{
  "num_hidden_layers": 8,
  "hidden_size": 320,
  "num_attention_heads": 5,
  "num_key_value_heads": 5,
  "head_dim": 64,
  "intermediate_size": 1280,
  "vocab_size": 20006,
  "hidden_act": "tanh_gelu",
  "norm": "layernorm",
  "norm_place": "pre",
  "norm_eps": 1e-05,
  "positions": "learned",
  "qk_norm": false,
  "attn_scale": 0.125,
  "bias": "all",
  "tie_word_embeddings": false,
  "parallel_block": false,
  "init": "normal",
  "init_std_qkv": 0.0178,
  "init_std_o": 0.00444,
  "init_std_up": 0.0178,
  "init_std_down": 0.00444,
  "optimizer": "soap_variant",
  "learning_rate": 0.00319,
  "lr_mult_o": 1.57,
  "beta1": 0.95,
  "beta2": 0.98,
  "lr_head": 0.0117,
  "warmup_steps": 200,
  "schedule": "cos",
  "final_lr_fraction": 0.0,
  "batch_tokens": 65536,
  "max_seq_len": 512,
  "doc_mask": false,
  "train_tokens": 335600000,
  "max_steps": 5121,
  "dataset": "wikipedia_en"
}
Each number is 128 + 32 x the weight over its row's rms, rounded and kept within 0 to 255. Layers, rows and columns count from 0. Numbers have three digits each. The size before them is the row's rms in percent of the matrix's.

# layer 2 attention key, 320x320, rms 0.0616, rows 268-288, columns 160-319
132:186114119173145136130145100130082139086137163118162122121138176108174131161120096147110089194119126074083115135102160153178171106153118091165162171125105069117138103171130155146151079092123087122094166114143137160120095122093083104059100147083165171137121108111150170153108140091155093089128128098127136155130139122118118107093106132121132112097146122104161139120140148154107132203172144124149137172078148079072110172125111121103148079161108083179204165144116122120096104186113178
136:154149178126110149139134171171128158148137128162165095132161103112113099177128144153173135073153138154120111115116123084158065163063092172166087117130141178088173178150087118093102140158154110080184093102086142141141141110158153131151134132103112124132142114147147058097103046143141219125131091192162099158119075103196093119165180129129095093169105121199146100095134154081130117130063131085159074192118125092179075155133126110194151155103127144115145133119094100085150160085087100
124:115120135088100146188099132112119185094082132108084146058112148091126163207187119131153159109113139105164107083128122145118128133161084101079146135159145093149143112118181145155145110125170106129157148113179110069121123152172146158107131152063146062143082147107119119113159141129196121137072144139099125157084138101108160159144097107153136137170114144121182118125035154119160083125072120060084153148122083087114144121120134146179177171129095101090141103129132111086049146108163124
136:111093184141136149156144107095161088121131115160137098091110089173111105117164139085121143120139128098124161196210161110070142115165148145089111143131112066117060132160108151158107170156150163207089145109099066103132095168145156161097111195093137078127105153116070177121145148105105103152114112127109095111121122131188159217128031120106192145149095175091131132132113135129176133097131132171189122081099158151123187101086121146104087113133062131083113095141144120106116195141206098
134:084152197123119202092153125099108130113077202133119177118147142088153132124112095118146177133109137147075114131103134185139110202081115129169096108090101206113124118148101082128131227071155180145126064114171085124101093043139131086125105121102139173134162146138151137107098137116163098141138175117067186174136162124111104154114173083114124111099184106101144154099119197103105145103101126147103139168106102137099101182114084125080117131139147110056111197128120126114157185114138111
143:129117143165124130131198214069072146141135111144082146137157105115165162111134126177155144106098141100208106104161108169143173163138086108129157158114156177069147124163185114143217139070111109156122117100094085095131128151046144081139081178158204121109139106089135149109131155135086138201122142133165140100109128078143071106113077120164138139161064168131165147152086119153165126116071103150190131123147085094099103170173120129085150130094132128117135076147110117154137069147145173
124:094124139135136132117073131162154153157144122109147091117098151122111074127176141112133171172107141119082132105162156126108098148113190129108068089079141188185102155131143137124108077161153186122108097163106071117129114160101108191059106125083106196138126092179118097150131143173099123118147124105100162067151147204128109115073051098145140136106153152080068146133124128177169139130076204125114109140180136130124157184068121149218124171151136113155144171177130150113077137112158186
121:107118133115068134115063104104174144128158207163088164126104146168168081123158107128103136127136100148145106107113164077162159133170122144104135134185100109152130131103071138130074097110134066157094155151120108128134078141082107141131110125163196099121141103135175155134152147118100072088142074107150100108185113146121138156121109111128057173142128128084103100154136185164150101154177095114117169145116137129152118102131084134217134103136130142164112115106158173186102120074137150
136:123121096104086157112126116150125089164110102150154133139149123128098190088082153115089132116142129138158109129083168174120134212087120097186102166140139137149170128146139113089151122144106084133113124151118172180071130131132099111125154101174099176134109098131172044149153111151152137184140102149088141126104137127117138120107151129199117127130171120102111133032144178073096134114130079116117173163115110116129136149119108150034127160136142085123119113059161140120115226134128107
144:112146091093162155113086155082184187200094170089130110115102102073124158128160123124144156177134107131119189087069101155111114113091119092110113089114166154146067123168166169146128123157154145123132055139141160099144134142109115110018123154170124124117134117083122169123165068093125142117082124105121138139154128163137140133107092041126128097000123145110156108152118166173131133098158157097117105106146138127132169169100106085100148126137092160144188172186117103076149168094151191
151:130118148079101129102162168151137173152124161095149125090128146070126093153094147155082162067122061161126080137151107101096097164105147116102082141194112164126191123101112094098100112159114126110144089118162120162132121113115160130205148102112085116121175137101129114093119087121135134146068125151154090130149057105140105130146218126141130095153117109138118148079143095096096139180142105118157083104110182100157106140079098113200139114090138147141127131131138086108125107138092098
133:078127150110140172153119152120066125142108079149130164131142139115092121120099069113118195113159067157195080109183153124113159200126098092098105108089146149110182144119140093137138115097125160130185099106164141134083134118169131096167153175107118135094153123129155078143102117122109109170069110130057140134099096138124110113142214139121126092074127099146089124140094155109154161143142160105108118128113093153169000158098121166134131167094200158100130107162111167109115170134082146
149:190106128098120061131144121107132128093105139161118103146126156190127113118153149162133142107164167117096158117119093124125150111149184111164167165171088000123091117087110180125177072118172077145138167096079155110117175118128091144111112131188145113106139128102108184114142103196078103151140145126127109119179133108138079152140068097095080154131078164157104086044113155126118109152159135152127167111129123156077124112096155149147145168173095080094157113064125086133112151130129144
138:124156141100063154167132158142148145150097002147094143126122080104101159159109160145124176075150112109117171103090150102180116185093117141134109127153097123126125142074151118104183186124129131094130108158142111124102070133125181095166147136128109136086103065133163128159170159125126132168121124169130157061101137089125096082151190134143155115072138102149111134100142105149075155121144097132107120147116129185202133062141126109092178131145114085161153119132085111127170130093144095
133:119106174176129169145165156144143122160150103112130146151098113094088193130099117136153144114163108096103112113169125117116113162048115145166112107130126153104139153127168132169154182104132147089125114109131166103135122074183137044129120161172113059106103139114149124074144127100115116143180099148154129119080126116131120162128105100156102109068186151167195104133124129144127157153084181142115102115109098176203075113131132111110116092142152164063134095096145118145169165122104051
131:108125048156117122157088137131145095109123074141091110116077083060137113098122137103098102098160124129203167155090119151121102193129096122133113081138139225082199128069207133091111117132083169082141108112144155104054080133139180116133096136081093103183200099109135175127124108110093129113126153122137130180124091123134153143150164149143067120146133107152151122171152080110140163089159091153147084104098143127186081126086131195178145164194087161134058132110115122127154170128094136
123:118123143143147171162168162103090127127107135134141161132188185204153070151051103061133136137153132135106118113171127149168128063141076108088150120135090123151174157107143082188117188096126087136174097069153174097159119121111124061089119103077119128132124134147160107147106146099195157172168102104143197095145145111099138121169115090123168074101122132089178150125165109168170074117145141106110115105182153096089160111159171111113149068125090130152072102049140199169138173148108140
128:178087119122179125104122136106118109093159174156143118120164121141135162074095136182140164129163152062165116129090140163138106098188185122134120146072104115128082169195098099050114183215118186119117144171102190125160096176095107099054118086116094161127095141147118113141109107164150173130083082087095136111128160139133137147154151095131096145108129141089094130175069137131157090092141130085160077121126148146107108157106140094129155069128111105098154090110145232153170101098112139
119:153081177126157134141087102125171149155163158128156115174121111124143119114140121139053134145111131159143146081129147087151131133123153169084104164130058068109143133084140131131142124115157156072144165114123124124117096177134107123113176158099068087114130091087048123102128097105136144097123114171129146144134129117093137143113120118149097114129099135098135117112095132102142171128129110124067151096100152055163192165100125157122095137106207171134100108095193148155125113084124110
126:122134152127105097131094142112116079128137151167142163075164136099140159142136067149115096045127143148127152116109129116174151169081134138124146127149159113100162137135097163147126114113148151186138126132068132183102100062116151112185131118090113151138127112095134154160102091152119132139103154142113153122110159096081159102147128155123107087160175085061147169135133086078073173099130115136174137173168072150121073149121137151091155120128131155137091109150086167109108182093086111
121:131142205173138182108124085141130154140138082121097142153161101093108132138113138113178116146187108118159097137139109192071178130093080141138150166138093135129154125099169163121110125156139068147169110106098108061072166037111121151151163081099196112138199170144216064116132143140127075189086144128155114124123150137129093176121159084119114137150117131179123106127144163142121088100131092107132118112114109126184179171152162128182097152135085130122188193186106154174132167188109126
# layer 2 attention query, 320x320, rms 0.0563, rows 269-288, columns 160-319
126:144172110095172129132125183080128110064083172132083107096116136195115174127126136088057099141104064070149149109139112123134147101158131165126152183169091148156071094152115126146167186166121110193165128104057081088122168149162169157179142172102111139113102127124142134134135135148148123113101143134162118097134154131097116093111055085122145066162136191126143160045133052191092137137101090120119150060144128165172149094110132147121066105109122132127073141134175133109086167107164171
119:126128111133184075165109164160089065076145093153198149206162155164135125118129143215149171137087155160112169127070149139147115087114158157133105112133107161186128115120100140111166110095138114134147103138161135113098084107103062118134153101157132133127177103103137097147116131110102094139181177131183129112118085092148135085164128148133133117079135129078109171141130103124078168138194140127159135131130139081117200094100168120100142104070129184160120162069058097124152067087130129
124:125146122111181088107161117163091154157134140161098150165091172117128148177157224115160149112141081179090118166140176102088112109092145111138104078086155121200163118159142091140165108128108122129153076138110216102095149077107151147127150041117153140088097093135162135151139128200123154112133148093104157131169085122174092106131140141111074148117157108151110152197122113159125151102162138101163170124163114061093151125109145109121091123093196137142084144170102139096127092131102075
122:232153143183147083074044093112081108134149099173145154165130115155130136162092135148153088172114134137097162109110113171149120157127132121179119152222089131133118092164133121148111108193121113147125197118125131127148183107126142120126123142112112127108114129091129147150129114110139174113142098164111093125072144106106143065096080136163158149144144201122106103104111146155108126143171140078158077098161171119161131151148112103114184095099089163101121125152172158189153099147110166
126:159122126103127148160156114127107044079164092207051135179095097131068125142119123112131101135099125148096137135132160067138074168151145157180122121114184115195101116153114102114085181074148154089139157183169183117113096094185106103154098106091092168134156087092166110195098095173127137116150154135093091169095174128167167113167073077147115133076112122109154114137089107125109139141153189142202105184098156098127111147117118120111150096121165088073132133093090150099084150105115134
120:146107095127148145143139082159069132185115186168126122104141078110113097127058206111098154177143118091105129164133103131169147187124075166099120141120089117131152129136093114174160096080078087080140143135122191143060064097122134111156159116201146075113127127137068157118123104130166142118119132128083152114128129121129092141098137166158071125129114087123166158198137148114151147170106141164116132169128133128124111145160124155117104163108092114069107108139152160148185043126158090
110:126051128134167173142111144149142080179088122117101103117110085111161153164127147129138123160160162148105172116104121120143131140138143114138124078141130090096156104148091156102104089116177165117171092123130123142135144102103156097082116116170194069154117123077151082122151109104105174109160152096109088125101114116174131087151061198099131145124116110148119132150081100124155204151136150126085097094172125101154141112143179122138105207199102137108169168172146141141080092092134139
119:161164174120097108139148082128135091096154113100129101132088101122136132163127112126169153143096134107116128242119117104132108173108111177143086111137108153120131156079138184139156150133157126143079089107083102167145156067107123130068117168092153159081159200187131157119134108081096163087141116161147087218060167150177102183115135177128119139120132123095091070115109185123129147139149146146177121105146178136179132191100096149156205134143133144182101169115111187113137143115036099
122:131061129207144125135101166180122116064168135169116160158162120120134087109149137134203073176125168088134129097076074175200164137079148131195168089168127098120118154180069117092097131071100131137048177156090164173078160187149106154190096132127151103149136157052124093181113097171117157104136086200119146121113104105129188128172133113117139130121149095075138096150209114155113120182132071129118165145162103088082113039088106136136096119099095129118138107132132129146120107111123127
133:102167060195112127094131138114133047100089112116105132158142094139129151181105061104090156127079086094214129130164102077098110049183091144148166174133047141135100090097110158138129167164143121152170158130116126156157169135173144154160143118078112160139091122123085130165176129144141163147149143180172126121138084137095167162126072103124103130089137141150141120066056121066148132086089167122134108153188054108178162130170140094087119114078122102088098129125131173107131145135129138
115:134138125121128125112078145102111091091125124123139069114083116154106117141097127160165146124129154094168177151137150112124135082134116216102092172177107167145113167160122112142124177068142087086088114126136150149163106103216126098035086125089139177057104109168114113163177137190145130149073113135178111117134120080082212129108094114147182119134150166061148098132099133131119163142130140139116109127188170133179135124147148151129151112153122184071120169102122106147146136152091129
126:102127147102126169140186149135145090139175103101155174158188170135194105109137146080117129100122147142097176177131181126117096109109126135146100107092185174123136133128145165151156135109165137086132105121119111129128095099100143138137122090123102116160158079155175102113102143059041130090111142051131090118104141132121076160097156141160106126109103094095136117171129090157098170125122081138174169115079111098162119119150202121154138131068170085125170156101138112132129114063124138
126:176091132141154100112088084107142111111081117136115157153099098086091167133179122195070127132132136108147142104169099106135135102091108134113153096124131152147214094122112157089135103157118150124086227164068094095124089124095072151125106110104141143158109164142164086120147121131138123115116141192145108170070133152121132090094122101073126179173185193131163134076119116150151089167080108106099139142108134184107150176177104152153123141194098165109140116087143164079082136091124138
117:137081115070108127093063132107125144112081109155101153137125133161106128106119078090111124189097174104094163122110150107111082139145092138135099154167159138153084153099105112134140117137171116123142148140130115151148184113155087145146147143093141161135121161074125145143101141151169118157101108140179115105131139098134093088144164148117146164136130128080059106112119179187058082162174088060128106131144128113143240149208107102130106134088188115121108122142145136117172178079195144
126:161166104169070090181097141108125171140132164153120131116086134080152152148119100156084090137100130131166190110154141114145114080139159092092131069108175112080133147127108136108176150150142118088158166141129191152109184103079134107118184154104124172116094092147113084187161159153135126130127098138131163124104160135078183132135092111132189117145122165101099172110103090133139073137132126108141097131198176118122191111164105105089135074101098172137113117159109095146183120146169127
118:133124139127196133115130148138120104158124117114100166156089125121093143113180120099185175113121103095094082100107087144185143194134152088180083096177072138130109124169149130154118127117100127144140140108139090011172116138080108137100094189124141128123086132135099136108128158134119119204166105142180149138112150101155153156148133173183102129144082160085120149149071169064183145125159142162168112145070136068091133145094123098144162146118119134115073158084108110139122162142103121
113:114101113136100075158151096143127163120122086111148150144100179119063076150126134086144136120128094200070149177117139093141151144077152146047157104130201153136084153188116159070151149059154067168077139138138155093117173167111167143128130134167112097099141123108161160089129131143093111146096100115101107107140167118120131198073111176114103133121126176148095126172174105096119117123103120167121193118106166064094141109107104099184097112188130106121067076135145111177125172149080148
110:129177102132086102126085163151137145102094158089171123140110116138134135202161134159109100097136138179116152209132131128147157140155171088141120176145077123166139116033072104092096124177138144119041121186129104108134121151069108143107164085189066124089124065143133154084109182154105076101142149144121124060116165177113130139139085107153122117071149147095086191100186095160109067129154132145115127069074060194099125153141158094179172091085120168156167138104155137092111090138133091
117:136143154106076114145108082136106156144140177102147145163079106212158130142164115145126136208059133128056120127106129081117134144103163129130132108098174141187150124049136087089083159156157117132094157121150062163156132105125137158069125101146131154128109118143081130122195147161075127113112128114156185153129119211105160137150094170163121160133115145135072125158138163144102151117099139120138117107090155158071123112126118122114141137176198120095144136100150096197129089142093169
110:146149135108123078125157154185112100077067094204139120164076117199178171128156119151157135102127119101105142095129121147129140128155133134141116120072191143142130192119168143132130106104167146108111123119097039134152090149130122060169115159174048136070107128127121202117126127129142133090172161117106124143122126132134185112120124091152146163101161203177089138085143102118111174143121113140163130124097079158162081110164167098145111086095177159139129132126113112132131070179093132